From a checkpoint of a small transformer trained on Wikipedia.
Architecture: LayerNorm before each block, rotary positions.
Each number is 128 + 32 x the weight over its row's rms, rounded and kept within 0 to 255. Layers, rows and columns count from 0. The size above them is the row's rms in percent of the matrix's.

# layer 3 MLP up, 2304x576, rms 0.123, rows 1443-1478, columns 480-575
size [103  99 107  97 105 101  94 110  90  90  96  96 110 111  94  85 110  82 100  95  92 100 115 102  87  91 108 104  88 100 102  94 101 109 107  49]
[[105  90  88 140 191 112 140 194 140 166  87 130 112 178 147 167  96  54 204 156 102 123 112 110 117  84 130 124 163 136 136 155 146 146 147 137  86 118 153 120  91 106 109 130 119 185 123  65 151  79 101 171 146 128 141 154  99  96 124  80 127  98  41 196 107 126 104 153 108 111 172 136 119 161 111  88 108 130 134  87 147  60 143 103  79 159 123 103 170  95 148 189  96 163  74 123]
 [151  76  87 151 130  89 182 144  97 152 157 128 181 199  85 158 121 102 109 189  76 143 133  96 176 181 104 130 102 112   8 121 143 109 104 167 156 127 180 126 112  75 140 126 164 116 186 109 109 173 162 109  95 147 109 131 198 114 183 139 113 141 185 130 136 175  74 166 149 143 154 123 110  63 162  87 108  74  99 143 121 173 136 150 109  64 177  83  80  84  89  44  62 120 136 115]
 [139 107  71 145  98 141 106  93 154 135 132  92 139 107 107  47 159 166 107  95 145 123 153 107 156 102 157 120  80  69 104 181 140  80 149  84 122 162 139  70 153 108 176 168 167 128 117 182 147 105 121 130 162 112 147  64 142  94 164 123 192 120 101 165  93 122 119 151 103 107  77 142 132 126 141 105 105 103 138  78 130 138 146 192 141 173 126 105 129 134 112 160 124 183 114  94]
 [130 148  76 116  87 114 119 115 111 176 158 144 104 165 151 127 157 102 149 104 169 125 162 165 129 123 105 154  53 105 121 126 140 169  39 112 110 104 126 127 123  87 123 178 157 130 181 153 160 190 109 123 108 102 101  94 129 186 114 141  76 112 142  91  97 122 147 158 121 106  68 135  98 148 106 130 158  75  99 156  94 157 175 154 109 117 175 103 165 137  68  66  91 106 131 116]
 [111 154 152 152 105 125 133 152  97 105 154 119 134 112 147 119 139 139 100 149  56 148 131 131 204 103 181 158  87 184 128 160 157 146 140 142 140 131 114  82 130 110 124 137 149 135 126 156 159 171 116  82  74 174 126 108 171 127 138 118 125  92 141 120  96 155  91  63  92 154 149 133 121 164 104 155  46 164 112 128 196 139 164 108 145 141 106  99 145 182 119 153 111 157 132 143]
 [ 86 165 121 191  99 123 102 135 152 108  88 146 150 163 116 132  81 102 161 106 129 121 107  93 171 109 122 122 144 146 125 112 134  87  99 158 146 164 106 116 157  79 131 140 135 180 177 159  90 117  99 121 160 122 207  97 141 131 115 123 134 124 157 157 133 142  83 133  75 102 184 176 167 101 171 153 111 116 161 121 135 114 149 169  69 139 117 131 162 155 121 106 153 113 174 154]
 [ 87 126 156 134 107 119 125 151 116 143 135 130 115 103 128 123 138 119 118 138 132 126 103 109 103  86  93 158 144 161 137  94 140 197 146 136 130 112  92 151  91 110 121 129 107 111 136 109  72 138 178  62 139 144 160 127 125 130 143 128  79 110 125  84 169 140 125 120 141 101 132 161 136  95 102  64 103  86 131 132 143 120 185 156 139 120 141  80 109 112 148 151 156 180 144 148]
 [163 102 143 136 189 124 100 111 103 128  81 103 139 138 105 155 130 135 152 213 167 151  99 141  97 171  94 118 143 142  85  80 120 143 135 108 124  85 118 142 125 178 149  71 111 153 153 172 154 106 107 133 119 131 142 120  94 146  65 133  44 112 110 194 124 134 199 147 128 111 196 133 179 150  95 115  81 147 110 128 173 137 159  79 134 120 173 106 129 139 145  94 181  78 116  95]
 [ 92 132 105 187 142 111 107 116 104 119 136 146 165 153 198 123  81 160 130  40 189 168 106 123  90 140  76  93 163 129  90  57 113 135  87 165 196 163 171  77 127 131 169 208 125 161 138 124 148  77 147 143 142 131 203 134  53 169 132 143 157  98 161 122  62 166  96 184 115 111 155 118 122 107 166 125 134 161 166  53 192 170 120 124 146  94 106 173  82 122  69 133  53 116  94  80]
 [132 102 167  73  81 137 163 112 182 171 119 103 198 122 131 110 149 154 122 111 121 154  99 119 159  97 113 139 111 135  70 176 186 129 112 160 125 191 162 126 127 104  68 115 119 119 124 105 118 193 171 153 213 169 139 146 132 134 125 141 180 160  93 152 153 142 115  97  89 119 192 118 102 116  89 114 139 193 122 119 163 173  75 101  92  45 113 149 134 111 173 122  52  76 184 143]
 [132  97 120 110 133 147  96 103 105 168 103 145 132 104 122 129 116 153 119 123 157 141 131 159 100 140 124 173  88 117 109 126  67 196 126 128 111 159 186 115 122 125  91  82  85 118 149  92 146 158  89 147 147 202 134 125 105 190 156 180 110 168  99 134 168  49 153 124 155  90 125 105 180 149 109 164 107 112 123 127 114 127 115 100 105 140 142 138 129  73 142 146 117 135 146 153]
 [ 64 138 118 163 142  96  87 103 123 104 137  79 116 141 221 178 164  88 118 120 101  95 150  86 124 120 110 168 109  90 181 138 146 149 105 133 127 161 146 144 120 168  97 138 139 115 137 163 109 146  48 153 141 112 167 144 148 167 123 154 116 168 146 150 123 143 122 124 149 181 169 144 148 164  98 153 118 108 150 108 115 159  97 132 135  93 155  98 183 110 115  95 140 193 115 112]
 [100  82 138 114 145 123 101 187 192 123 135 151 157 132  50 151 163  98 135 134  93 104 132 114 101 114 111 115 152 154 160 125 112  98  96 105 103 178 155 137 130 125 144 112 146  93 135 154 141 157 149 134 128 145 105 109 104  94 144 138 150 113  85 115 148 157 116  51  89 125 133 120  87  91 139  86 124  97 162  83 120 149 165 144  81 141 172  99  61 133 184 109 145 128 152 159]
 [142 101 144 113 157 193 117 117 108 182  99 103  79 133 109 112 138 126 197 168  97 154 150 169 151 146 166  76 194 104 113 139 163 175 127 106 178 166 100  92 103 171 127  70 160  96 132 146 118 109  78 100 208 112 138 126 130 178 153 100 138  94 104 157 103 136 109 132  99  57 148 158 155 145  90 206  48 119  98 124  70 102 114 145 106 166 149 119 116 130 171  64  98  82 138 173]
 [122 128  47 151 163 143 143 101  96 129 141 171 109 130 178 158 165 125 150 116 134 181 198 153 119 157 104 112  88 121 126 130 164 125  91 151  70 151 121  84 160 160  66 139 141 125 132 162 100 122 122 131  57 103 142 117 132 133 110 124 132 122 141  91  97 121 173 177 152 135 137 115 102 130 122 141 104  71 114  93  84  68 104  87  85 103  96 153 182 117 111 139  89 113 124 124]
 [ 83 133 130 156 128 115 139 118 155  89 160  81 114 129  95  81 141 104 149 141 167 134 114  78 127 165  76 182 131  87  89 162 103 201 133 133 131 125 118 173  96 111  73 110 108  95 107 163 151 166 131 143 215 172 123 144 133 134 155 164 118 182 112 164  86  77 148  58 103 108 175  86 201 156 123 130 126 134 153 111 188 116  73  77 162  69 116  56 135  51 170  90 122  80 158 106]
 [133 151 136 111 151 111 139  84 130 133 118 173 187 148 106  98 146 122  87 196 107 162 115 132 115 105 140 116 153 124 144  58 108 171 145 113  72 151  95 113  94 124 136 140 118  97 173 139 163  93 138 132 141 140 154 100 116  95 154 141 153  92 111 133 102 141  13 124  81 173 105 114  93 152  76 202 142 139  84  73  80 152 148 138 120  96 144 113  92 102 122 112 144 146 131 155]
 [126 106  67 167 108  80 142 157 162  65  74 126 145  77 126  81 161 100 122 146 154 162 123 176 152 130 120 119 102 227 154 154  97 138 151 118  84  66  89 109 124 152 114 239 115  92  56 153 123  68 115 125 112 151 160 104 113 122 140 150 113 123 181 131  95 130 140 152 152 143 143 167 103 100 125 149 133 144  80 126 128 107 147 120 114 161  67 152 149 141  61 102 100 122 102 117]
 [153 132 138 161 181 124  91 136 184 127 110 188 115 123 130  90  97  82 124  90 125 154 119 110 136 119 137 159 192 108 127 143 155 168 130 105 141 143 185 175 132 162  75 151  50  97 160 100  75 137 107 198 144 128 227 154  98 153  98 149 134 171  81 112 107  94 185  53 155  89 115 103 151 104 129 135  70 104 140  88 119 134  98 146 100 165 112 156 103 111  98 147 152 114 131 126]
 [172 122 205 162 132 125  92 123 172 153  51 175 136 170 130 135 108 143 125 144  97 155 178 116 119 112 143 104 143 148 158 150 122 138 135 108 150 108 158 103 127  80 147 120 118 131 111 136  96 123 110  97 125 141  93 100 157 173 135 107  79 131 168 141 117 166  67 111 102 128 145 178  92 125 156  69 105 121 155 224 116 162 126 112  72 127 174 110 175  55 130 188 129 146 109  95]
 [110 110 102 125 119 178 127 105 161 138 103  76  98 133  61 162 119 139  73  92 192 158  76  99 127 110 153  96 110 129 147 168 153 146 151 123 171 133 109 115  72 142 156 168 122 162 136  98 126 177  99 138 135 128 121 148  93 167 178 151  84 105  98 157 153  89  77 125 161  91 166 143 239  55 134 125 129 122 144 174 113 186 142  58 166  95  97 174 135  95 122 171 104 142 156 112]
 [118 164 161 153 144 111  83 125 155 129 121 162 181 201 140 133 163 131 130 210  98 183 132 113  71 197 171 150 135 132 235  93 113 145  73 102 152 128 140  92 180  87 157 149 135 137 132  88 131 117  94  75 186 168 163 165 235 145  95  88 108 128 127 150  92 111 106  55 126  96  83 149  97 178 119 110 158  37 139 112  98  88 151 137 103 110 111 114 111 146 116 181  69  89  67 160]
 [118 177 156  99 118  95 136 142  52 131 184 159 156 185  81 124 109 110  72 116  89  87  90 127 121 216  60  79 102 163  72  89  73 130 147 119  92 104  99 119 116  89 122 139  98 171 112 120 131 178 132 137 144 168  80 114 133 162 145 115 154 150  85  89 161 190 180 177 163 153 162 168 129 128  63 157 123  90 213 115 128 115 145  90 127 114 142 120 132 118 198 109 110 107 164 134]
 [136 140  86 116 112 149 194 146  92 113 110 154  75 121 119 113 104 134 149 116 152 121 125 119  56  93 111 166 117 150  71 163 138 130 113 157  98 118 195 151 121 112 141  69 125  76 182  86  75 162  85 154 158 134 116 116 154 121  41 114  79 143 141  62 106 161 113 135 104 174  79 155 120 149 102 153  78 144  77 160  90 171 134  71 142 104 201 102 129 186 167 116 131 235 137 136]
 [123 120 191 103 121 106 129 150 156 106 132 130 146 178 131 140 125 133 135  92 176 154 120 135 148 142 206 180 144 203  84 156 176 160 149 131 134  94  32 100 118 108 114 109  94 162 145 128 205 106 171  80 109 184 130  88  70  92 108 152 117  93  74 157  98  94 203 101 139 121 106 138  91 103 143 121 154  84 171 158 148 130  93 108 108 155 109  72 182 107 186 126 119  79  81 104]
 [132  83 124 136 174 149 143 128  94 139 123 124 129 139 178 142 157 158 133 124 153  72 131  82 118  98 118 135 154 180 197 109 114 136 185 126 124 116 111 151 124 118 141 127  88 123 177  96 149 187 169 160 117 166 100 197 105 103 111 134 169 223 116 148 127 119 148 123  98 168 170 134 167 130 138 177 135  47 151 166 146 205 116  91  76 164 150 119 149  99 141 117 109 111 137  75]
 [113 147 112 141 158 169 136 119  67 156 135 106 119 120 122 127 128 124  97 166 142 142 134 130  99 109 126 179 182 126  88 106 176 144  90 122 132 165 115 101 158 125  82 140 130 124 109 119 154 105 122 166 115 160 118 124 144 109 113 111 137  68  96  40 120  98 144 151  71 119 111 150 161 148 146  65 157  85 188 103 127 150 155 148 147  94 116 102 163 143 205 102  94 154 145  98]
 [140 169 128 101 179 201 205  74 168  89 124 137 174  94 175  91 116 126 190 129 148 150 108 142 200  53 208  98 117  90 107 154 120 181 101 158 199 142 164 185  91 116 133 204  88 148 141  93 104  92 143 104 150 147 133 205 105 162  90 181 104 127  94 162 160 159 122 117 114 133 143 122 118  96  80 105 114 101  87 145  97 177 119 120 109 104 101 126 179 124  95 144 102 111 113 148]
 [ 95 139 150  48 161 131  67 145 161  74 142 137 127  73 157  86 111 179 176 125 143  83 127 131 122 181 159 157 177 108  95 167 162 139 146  91 138  88 190 182 129  64 155 183 108 202  86 173  81 133 102 137 175 136 150 202  77  93 156 126 105 126 114 124  70  99  59 133 152 119 127 131 110 132 108 139 104 162 111  77 168 170 118 158  83 129 129 106  84 108 143 118 154 125  85  65]
 [133 153 139 179  96  67 135  87 146  89 138 115 126 202 146  95 156 143 165 126 143  97 148 171  86 136 118 171 118 143 111 125  77 133 141  69 205  81 155 166 159  92 167 116 141 183 142 101  92  66  78 133 144 159 134 117  97 126 106 129 147 134 118 137 114  94  93  67 154 134 152 166 153 125 113  88 100 110 122 196 155 134 123  97 106 132 147 191  98 117 106 111 142 151 148 150]
 [126 114 167 125  94 186 137 144 147 143 120 126 129 120 156 106 136 128 110 100  63 187 150 154 120 162 185  76 161 135  87 118  99 153  60 133 135 183 142 142 131 112 117 199 162 145 174 112 188 150 140 119 114 161 167 132 154 115  84 180 113 134 158 146  92 128 170 109 115 114 158 146  94 141 110 123 101 148 122 141 123  91 111  84 109  96 120 166 156 138 200 141 111 129 142 156]
 [154 142 112 102 211 123 109 143 126  68 163  94 138 140 188 100  96  68  94 170 139 152  75  79 118 122 153 130 138 102  61  96 119  55 214 143 119 173 168 143 112 109 195 112 113 126 113 126 123 108 141 157 157 137 122 147 180 155 146 100 157 101 182 133 160 152  98 139 114 117 139 118  92 144 143  91 134 162 190  89 130 164 173 169 148 132 178 165 148 134 149 175 124  85 116 123]
 [162 183 123 103 172 153  69 173  68 115 158 163 153 128 104 134 123  86  83 101 141 132 119 103  79 143  97 101 151 125  90 142 113 164 132 164 121 109 136 165  94 125  87  96 139 139 116 107 132 104 108 133 142  86 123 162 174 116 126 120 160  68 109 158  83 119 133 133 118  92 141 137 136 185 172  98 142 153 105 113 189  84 209 184  79 143 149  95 170 131 167  97 123 102 177 135]
 [176 158 179 124 132 117  97 135 166 124 142 106 104 105 130  51 143 129 201 130 138 125 116 171 113 111 133  92  52 153  73  83 159 171 172  89 124 138 167  93 116 196 135 154 135  80 129 122 164 131 108 146 125 120 129 130 137  94 150 107  94 129 147 147 100 163 100 129 138 115 178 102 100  74 116 101  92 152  90 118  56 107 134 148 138 138 163 132 125 138 100 109 135 138  73 140]
 [101 105 141  86 116 185 172 116 112 146 134 176  87 150 138 120  99 108 151  84 163  93 106 117 148  76 152  74  99 140 116 161 106 153 171  89 152 144 138 131  93  93 151 157 141 140 105  81 164  80 168 135 168 193 145 146 146 119 174  85 117 133 143 156 173 115 197 119 162 179 143 143 142 131 183 136 122 149 110 164 123 162 118 119 240 127 154 148 119 131 140 117 136 151 180 133]
 [ 95 125 125 135 146 143 122 165  79 116 130 146 114 158 104 117  91 104 202 140 126 109 118 155 148  64 123 107 119  62 149 106 122 138 107  94  65  83  80 167 134 160 158 129 144 165 151  98 114 185 140 113 133 131 110 177 109 139 126 102 143 124 126 180 153 139 148 136  87 113  73 107  96  97 173 121  94 138 146  98 141  75 139 114 199 135  77  73 161  87 161 121 109 102 120  50]]
# layer 3 MLP down (transposed), 2304x576, rms 0.116, rows 1443-1478, columns 480-575
size [102 100 103  98 106 105  98 104  95  93 103  92 101 103  97  92 106  92  98 106  97 100  97  98  94  94 104 103  99 106 102  95  99 106 103  57]
[[152 156  93 150  85 121 162 116  45 155  95 131  76 125 126  46 158 142 101  76 186 159 153  93  83 149 147  94 117 112 120 137 121 115 127 167 137 133 140 156 118 183 118 160 185 127 124 114 121 157 128 131 171 120 140 144  81 113 134 156  82 134  68 129 106 104 103 127 148 141 133 106 118  77 176 144  95 165 131 119 124 207 143 190  94 105 112  86  69 133 124 120 115 121  92 145]
 [112 133 157 114  85 133 147 163 125 127 172 117 163  61 124  99  65 142 114 155 138 133 166 100 108 131 151 145 124 140  86 147 184 129 191  98 144 134  69 154 114 133 101 178 141 163  90 145 104 118 199  38 147 118  90 101 121  68 108 131 134 117 207 131 102 110 166  60 168 126 145 145 183 117 117 116 205 144 183  39 143 119 138 155 208 145  82 175 178 166 150 144  76 126 133  84]
 [129 174 157 207 156  91 112 152  94 114 152 158 150  93 156 148  91  84 100 160 124 100 119 153 172 120 139 105 148 142  93 124 173 129 136 172 105  87  85  80 138 139  96 148 137 118 136 134 127 194 154 125 157  84 145 119 152 166 155 133  91  87 149 141  99 126  82 154 138 103 178 121  84 128 177 146 102 104 169  99 154 125 152 124 106  72 111  74 119 115 107 121  89  84  88 121]
 [177 136 149 102 138 168 183 122  97 137 111 120 158 121 105 149 133  83 136 192 153  93 124 129 136 125 127  70 186  54  77 106 140 137 191  68 111 159 108  91  98 141 104  99 172  80 121 121 161 103 182  93 137 143  37 151 152 154 127 121 168 110 126 149 125 107  83 147 129 114 149 113 156 126 158 210 119  94 124 188 126 178  88 119 120 148 127 121  43 103  94 145 122  85 185 141]
 [169 128 124 111 130 103 139 133 105  83 160 126  68  91 153 118 143 182 124  88 108 205 139 140 177 167 135  64 196 132 193 118  70 146 105 129 143 137 128  88 129 180 109 107 111 111 153 126 131 156  96 156 127 118 120  88 134 129 154  96 135  74 147  73 105 115 145 126 150 168 114 178 145  85 133 104 143 163  92  96 115 132 120 127 127 169 129 120 117 119 109  87 146 127 107 203]
 [ 67  91 123 114 136 176 133 140 168 185 173  96 174  93 167 127 114 146 143 122 142  68  90 183 173 138  83  68  94  87 128 127 161  80 181 120 131 151 129 171 163 105 151 106 141  99 109 131 116 156 136 122 133  91 114  94 155 130  58  98  29 139  97 155  99  84 119 128 119  93 142  81 122 153 108 124 167 196 155 110 106 103 143 158 100 140 158 115  37 112 152  89 121 161 104  81]
 [142 113  90  73 130 113 168 155 138 195 117 107 134 136 170 131 117 122 100 137 127 109  93  71 184 125 121 139 142 181  86 143 129 130 145 103 111 111 155 127 125  80 110 177 155 104 169 144 114 154 116 108 112 104 130 103 140  49 142 171 153 110 113 131 103 111 101  93 172  68  88 136 120 139 164 136 115  91 185  80 138 112 132 120 130 126  66 112   0 117 148  76 151 127 140 162]
 [ 91 158 107 131 121 166 192 113 110 104  95 111 135 156 143 111 124 165 111 152 121 102 104 127 129 123 114 112 138 115 132 176  83 119 159 130 154 159  81 184 170  90  99 163  71 125 169 161 123 136  75 161 157 163  93 133 162 147 129 106 153 123 155 115 153  57 155 113  96 166  85  82 128 124 138 142 134 109 106 143 126  72 140  90  61 100 139 102 124  89  95  82 141 142 121 174]
 [ 94  80 142  90 119 178 169 116 137 104 133 101 168 104  96 123  75 178 147 119 150  79 118  55  70 163  55 120 116  56 114 116  77 184 109 134 174 121 166  76 162  94 120 131 109 127 108 102 119 151  94  88 134 117 117  78 189 123 108 100 128 161 145  83 140 165  78 133  77 150 152 107 197 150 108 149 155 134 129 102 116  80  90 166 112 111 130 142  60 117 149 117 147 131  95 146]
 [131 149 121  59  94 131 154 132  52 128 136 113 173 153 152 139 122 136 151  92 179 158 172  99 108 178  93  93 105  41  61 199 139 151 124 133 107 122 130 136  98 187 102 110 138  81 154 172 175  87 169 137 122 167 141 180 129 144 131 145 102 147 113 114 164  18 136 105 131 107 212 133 105 171 126 106 103 143  85 128 185 187  94 141 139 123  71 121 112 146 168 112 121 131 135 143]
 [137 138 133 118  82 131 124 119 112 177  50  93 168  98 123 171 161 146 108 196 126 129  97  83 102 164 128 127 137  66 120 112 121 138 123 106 141 125  85 140  89 147 122 118 112  84  89  77  91 117 103 151 111 146 157 123 123  74  64 136  73 189 150 146 136 119 159 100 136  77 143 130 129 183 111 110 114 137 152 126 144 133 122 141 168 134 151 118 132 108 140  96 128 145 107 111]
 [118 104 151 130  93 134 166 158 186 171 123 145  97 189  54 133  85 159  84 120 151 114  95 211 103  85  91 175 132 151 169  91 184 131 143 143 109  98 212  94 122 101  85 104 159 115 140 104 113 113 112 140 150 101 109 157 131 111 140 108 128 106 144 163  88  65 111 102 126  81 114 109 132  98 178 160 122 121 160 130 144  97 132 112 120 100 155 107  94 149 132 119 135 108 175 147]
 [127 132 116  59  96 152 136 119 171 112 116 115 157 104 157 128 134 101 111  65 139  53 148  27 135 113 112 159 155 155  45 122 104 140 132 151 174 136 162 132  96 139 178 136 147 101  91 103  87 178 140 122 176 125 132 133 156 197 158 140 168 170 127  77 101 184 164 126 161 105 134 101 119 107  87  93 157 156 120 148 158 117 147  77 122 150 124 168 143 144 117 148  89 177  73  82]
 [ 81  84  94 110 133  48 155  74 109 141 109 118 138 143  69 155 161 144  36  97 189 130 121  80  99 140 125 120 138 128 140  87  71  87 139 110 147 137  53 122 111 161 162 127 195 206 112 124 157 142 135 116 135 179 192  95 110 123 119 193 110 163 102 148  71 105  45 103 120 198  93  65  97 123  72 133 130  98 159 105 172 149 109 180 113 108 135 132 190 152 114 110 138 113 113 126]
 [110 144 112 115 109  91 133 109 101 156 132 135  88 120 125 120 121 106 122 192  86 120 130 107 100 118 123 132 143 155  65 173 173 203 163 127  76 108  95 161 209 118 177 124  95 146 126 120 146 166 145 136 129 120 126 167 115 104  99 199 208 151 176 134 153 146 127 169 176 121 153 125 164 105 170 117 118 111 195 121  85 154 137 139  88 101  94 129 163 129 130 143  98 107 137  82]
 [115 140 184 128 141  64 128 131  93  93 140 102  73 169 135 155 109  89 122 178 102  91 146 162 125  99  88 124 105 164 161 143 157 118 130 172 106 110  91 162 155 130 106 172 103 142 132 117 138 140 122  86 123  90 158  95 124 111 157 122 100 127 133 120  44 102 171 111  66 117 139  80 104 113 121  95 139 131 131 114 113 107  99 108 104 116 155 132 122 120 177 124 201  90 109 143]
 [102 131 146 176 145 119 106 151 144 127 139 179  97 110 155 147 162 193  83  55  99 108 147 132 157  83 174 122 125  97  81  95 173 146 138  91  60  63 170 141 147  82 147 139  98  95 173 148 132 144  96 128  96 117 118 107 126  93 101 145 106 146  94 172  98 135  86 104 147  66 153 157 120 159 155 119 157 132 109  68 135 119 184  99 127 133  96 105 109 143  92 140  92 144 133 130]
 [146 146  74 146  95 148 210 124 152  91 114 115 101  94 133  58 147 153 140 172 167 138  75 131 106  78 119 155 118 113 115 145  85 128 178 170 148  96 154 128  95 123 118 165 105 116 129 143 119 100 122 146  92 112 125  88 171  78 120 195 152 160  70 219 157 114  97 136 124 111 121 150 142 136 148 133 155 185 139 172 124 163 156 166 156 108  99 139 124 137 130 125 115 155 113 123]
 [176 140 109 112 171 135 110 144 122 135 147 136 117 142 105  78 141 113  47 149 141  97 162  97 102 171 130 100 187 161 121 107 122 185 107  70 141 151  84 130 116 118 159 208 112 148  71  87 140 147 159  54 156 152 105 149 128 155 153 114 106  45 111  81 194 129 176  69 130 153 148 113 107 125 171 137 105  77  97 188  96 163 155 144 142 147  58 139 132  84 161 117 167 134 128 163]
 [153 115 122 204 120 188 114 193 102 137  81  90 162 136 126 152 134 135 134 169 147  85 142 155 122 153 110 143 134 155 138  92 126 173 144 192 185 157  83 150 125 159 113 179 106  73 130 115  47 108 119  89 110  93 149  80 134  69  78 150 134  72 167 147 136 140 124 125 154  82 189 109  67 138 142 115 104 117 211 120 168 156 142 104 129 163 112 128 120 130  97 106 138 129 157 102]
 [124 138  88  87 158 100 142  76 142 165  99 109 118 121  83  84  90 145 112 125 119 166  81  80 152 132 110 128  98 133 108  75 139 169 141 131 147 132 106 127 102 135 147 158 144  98 104 123 119 181  93 106 109  86  94 132 120 111 154 187 131 114  80 168  91 116  97 104 150 123 105 143 178 186 126 200 121 131 142 121  86 146 164 141 142 149  95 161  96 114 157 160 164 126 125 112]
 [ 62  87 104 169 194 134 127 139 142 123 131 116  80 126 115 213 136 106 122 124 150  61 133 142 186  99 166  91  76  70 168 117 137 145 202  86 123 141 155 104 156 158  51  86  90 157 149 160 141 137 143 166  92  95 135  49 113  61  88 118 116 173 136 161 150 148 120 143 127 130 125  98 140  75 159 118 163 113  84 148 133 112 101 170 141 120 125 139 116 117 141 164 145 148 118 161]
 [155 113 129  93 161 135 177 118  95 151  76 172 115 119 170 117 143 127 190 132 161  69 188 171  99 128 105 129 136 144 169 141 161 128 132 134 202 158 209 123 149 127 181 202 131 186 111 112  82 101 123 150 156 133  97 139 132 103 126 169 157  91 156 156 130 123 114 184 130 145 133 142  98 110 138 142 122  88  60 161  79 120 143 141 113 155 173 149 137 106 173  98 119  81 101 144]
 [176 107 127 180 123  96 178 117 138 137  92 105 147 177 112 103 125 107 133 116  93  78  63 132 127 112  93 116  83 152 162 150 123 134  87 168 151 147 142 123 118  78 114  81 187 136 111 122 152 154 130  89  92 138  85 134 143  75  98 141 129  78 166 104 135 122 121  83 108 124 159  71 153  72 160 102 178 117  70 184 150 108 189 184 163 139  92 151 155  93 110 125  90 136  79  58]
 [151 176 144  94 171 103 148 140 148 104 171 116 111 134 138 152 156 170 146  84 143 168 159 111 162 139  95 127 109 118 127 106 110 124 130 166 154  88 123  51 168  74 145 147 111 174 129  98 128  90 161 137 219  98 131 154  82 159 159 150 153 111  98 136 130 136  98 144 122 122 101 133 145 133  95 141 143 156 123 151 121 142 154 160 148 161 137 114 139 181 167 134  94  32 124 162]
 [164 144  58 148 102 105 123 121 148 132 160  77 104 130 107 170 111 134  90  75 131  75 114 171  79 123 151 121 111 112 130 108 122 118  86 123 124 148 140 138  97  97 133 134  98 112  61 136 146 167 158  87 118 108  72 119 154 143 125 204 120 109  85 128  83 166 124 154 102 120 115 116 175 115 169  97 181 131  84  89 141  99 143 129 101 143 102 135 156 112 111 105 105 165  93 110]
 [118 133 134 144 116 116 141 162  55 124  79  79 157  93 195 217 132 125 162 178 119  63 124  97 157  77 180 168  61 116  56 144 146 143 130  98  90  60 124  99 170 136  86 157 162 108 147 107 145  73 134  92  91 146 174 147 147 100 157 101 130 138 135 116 178  79 167 124  70 148 138 101  77  97 167 130 111 166 156  52 120 112 128 107 103  93 139  72 165 106  95  84 184 146 131 105]
 [166 142 164 124 107 120 127  87  90 108 109 139 173  96 131 127  90 125  85 190  68  81 101 153 117 153 158 111 127 121 104 156 153 153 126  83 132  47  81 154 167 126 137 118  97 110 154 103  85 126 115 190 159 123 131 160  79  84 126 126 127 100 139 184 125 106 144 164 154  91 154 152  74 133 150  98 106 151 162  97 140  65 108 156 144 157 114  87  90 110 173  83 169 112 174 115]
 [104  92 150 125  88 157 142 199 153  74 132 163  91 163 123  56 124 160 115 131 148 169 148 146 154  84  88 146 176  90 179 137  91 173 138 137 204 116 148  77 187 107 166 134 113 141 201  67  89  72 188 144 126 149 112 159 162  93 140  68  86 175 137  87 160 134  74  87  74 132 153 137  98 164 102  93 134 105 134  96 139 104 163 105 185  94  97 174 120  88 181 101 150 136 138 127]
 [102 124 131 122 127 160 180  87 127 117 119 147  55 105 154  89 112 138 124 143  95  97 133 113 139 167 130 151 161 139 141 142 150 144 145 117  90 111  55 147 135 134  83 144 136 127 102 162 134 118 158 112 113  81 167 117 132 137  92 115  86 154 167 106 137  99 152 105  61  72 143 131 142 109 138 100 168 177 110 115 100 157 139 132 137 134 129 100 114 118 138 103  87 188 116 141]
 [138 197 174  84 111  99 166 200 163  94 152 169 139 187 163 122 119 116 141  79 148 137 171 139 159 155 159 164 131 140 119 162 122 163 112 181 139 161  94 124 155 116 155  88 112 153 105 169 131 100  88 158 137 165 111 114 158  92 134 138 141 136 117 128 128 122 137 139  92 123  86 109 110 106 203 131 111 101 117 178 161 120 117 132 139 101  99 154  83 156 112  96 153 200  89  40]
 [191 118 160 122 115 121 113 157 122  73 132  88 114 167 176 154  95 191 129 167 158 115  87 151 158 180  83 127  74 130 113  91 122 133 132 144 147 109 156 165 100 113 145 184 131 132 160 135  83 146 117 132  92 116 160 131 169 154 128 108 158 124 131 124 170 110  61 138 113 141 198 109  78 205 193  92 162 134 150  79 172 107 119 126 124 101 146 103  81 148 167 128 142 176 163 107]
 [112 154 110 119  94  93 134 131 131 137 112 120 103 118 135 110 133 125 110 135 107 100 115 147  69 135 130 117  94 132  67 120 136  61  95  91 166 108 143 135 118 151 107 111  78 119 145  80  64 194 152 105 167 129 104 162 141  96 165 132 140 155 124 172 121  77 101  96  90 125 148 158 118 127 151 108 160  97 180 143 149 121 112 114  74 126  58 167  81 161 110 135 192 102  72  89]
 [135  65 118 102 170 122 122 171 161 151  91  90 119  99 141 166 133  93 142 167 160  81 120 137 159 146 145 125  97  82 128 157  82 141 125 136 177 158 125  92  84 154 130 128 211 110 194  64 135 124 169 132  98 179 110 118 126 114 178  61 139  96 142 123  94 104 123 140 141 122 129 141 137 144 123 151 135  80  88 155 126 110  94 104  77 152 141 172 105 105 101 105  85 134 157 134]
 [ 97  71 125 167 129 151 155 119 140 119  81  66 131 115 110 118 125  57 179 142 147 145 120 154 169 187 105 100 165 136 113 112 146 123 167 141 144 101 140 163 179 144  72 170 168 113 167 168 143 118 142  62 170 161  70 120 165 142 135 117 107 129 170 136 176  83 171 129 105  81 105 103 159 186 129 119 124 185 136 127 139  96 164 170 114 111  81 122 126 155 135 142 164  76 124 103]
 [162 101 135 132 116 138 161  85 115 117 165 147 119 157 108 182 124 171  53 144  98 133 115 121 188  97 145  84 139 108 119  90 150 146 115 113 132 153  84  87  80 183 134 117 122 146 101 161 208 173 108 138 107 120 115 127 173  78  89 184 184 129 150 124  73  96 136 118  88 144 128 160  85 136 169 138 143 139 133 121 110 147 134 164 164 138 165 136  70 130  81 105 160 134 176 105]]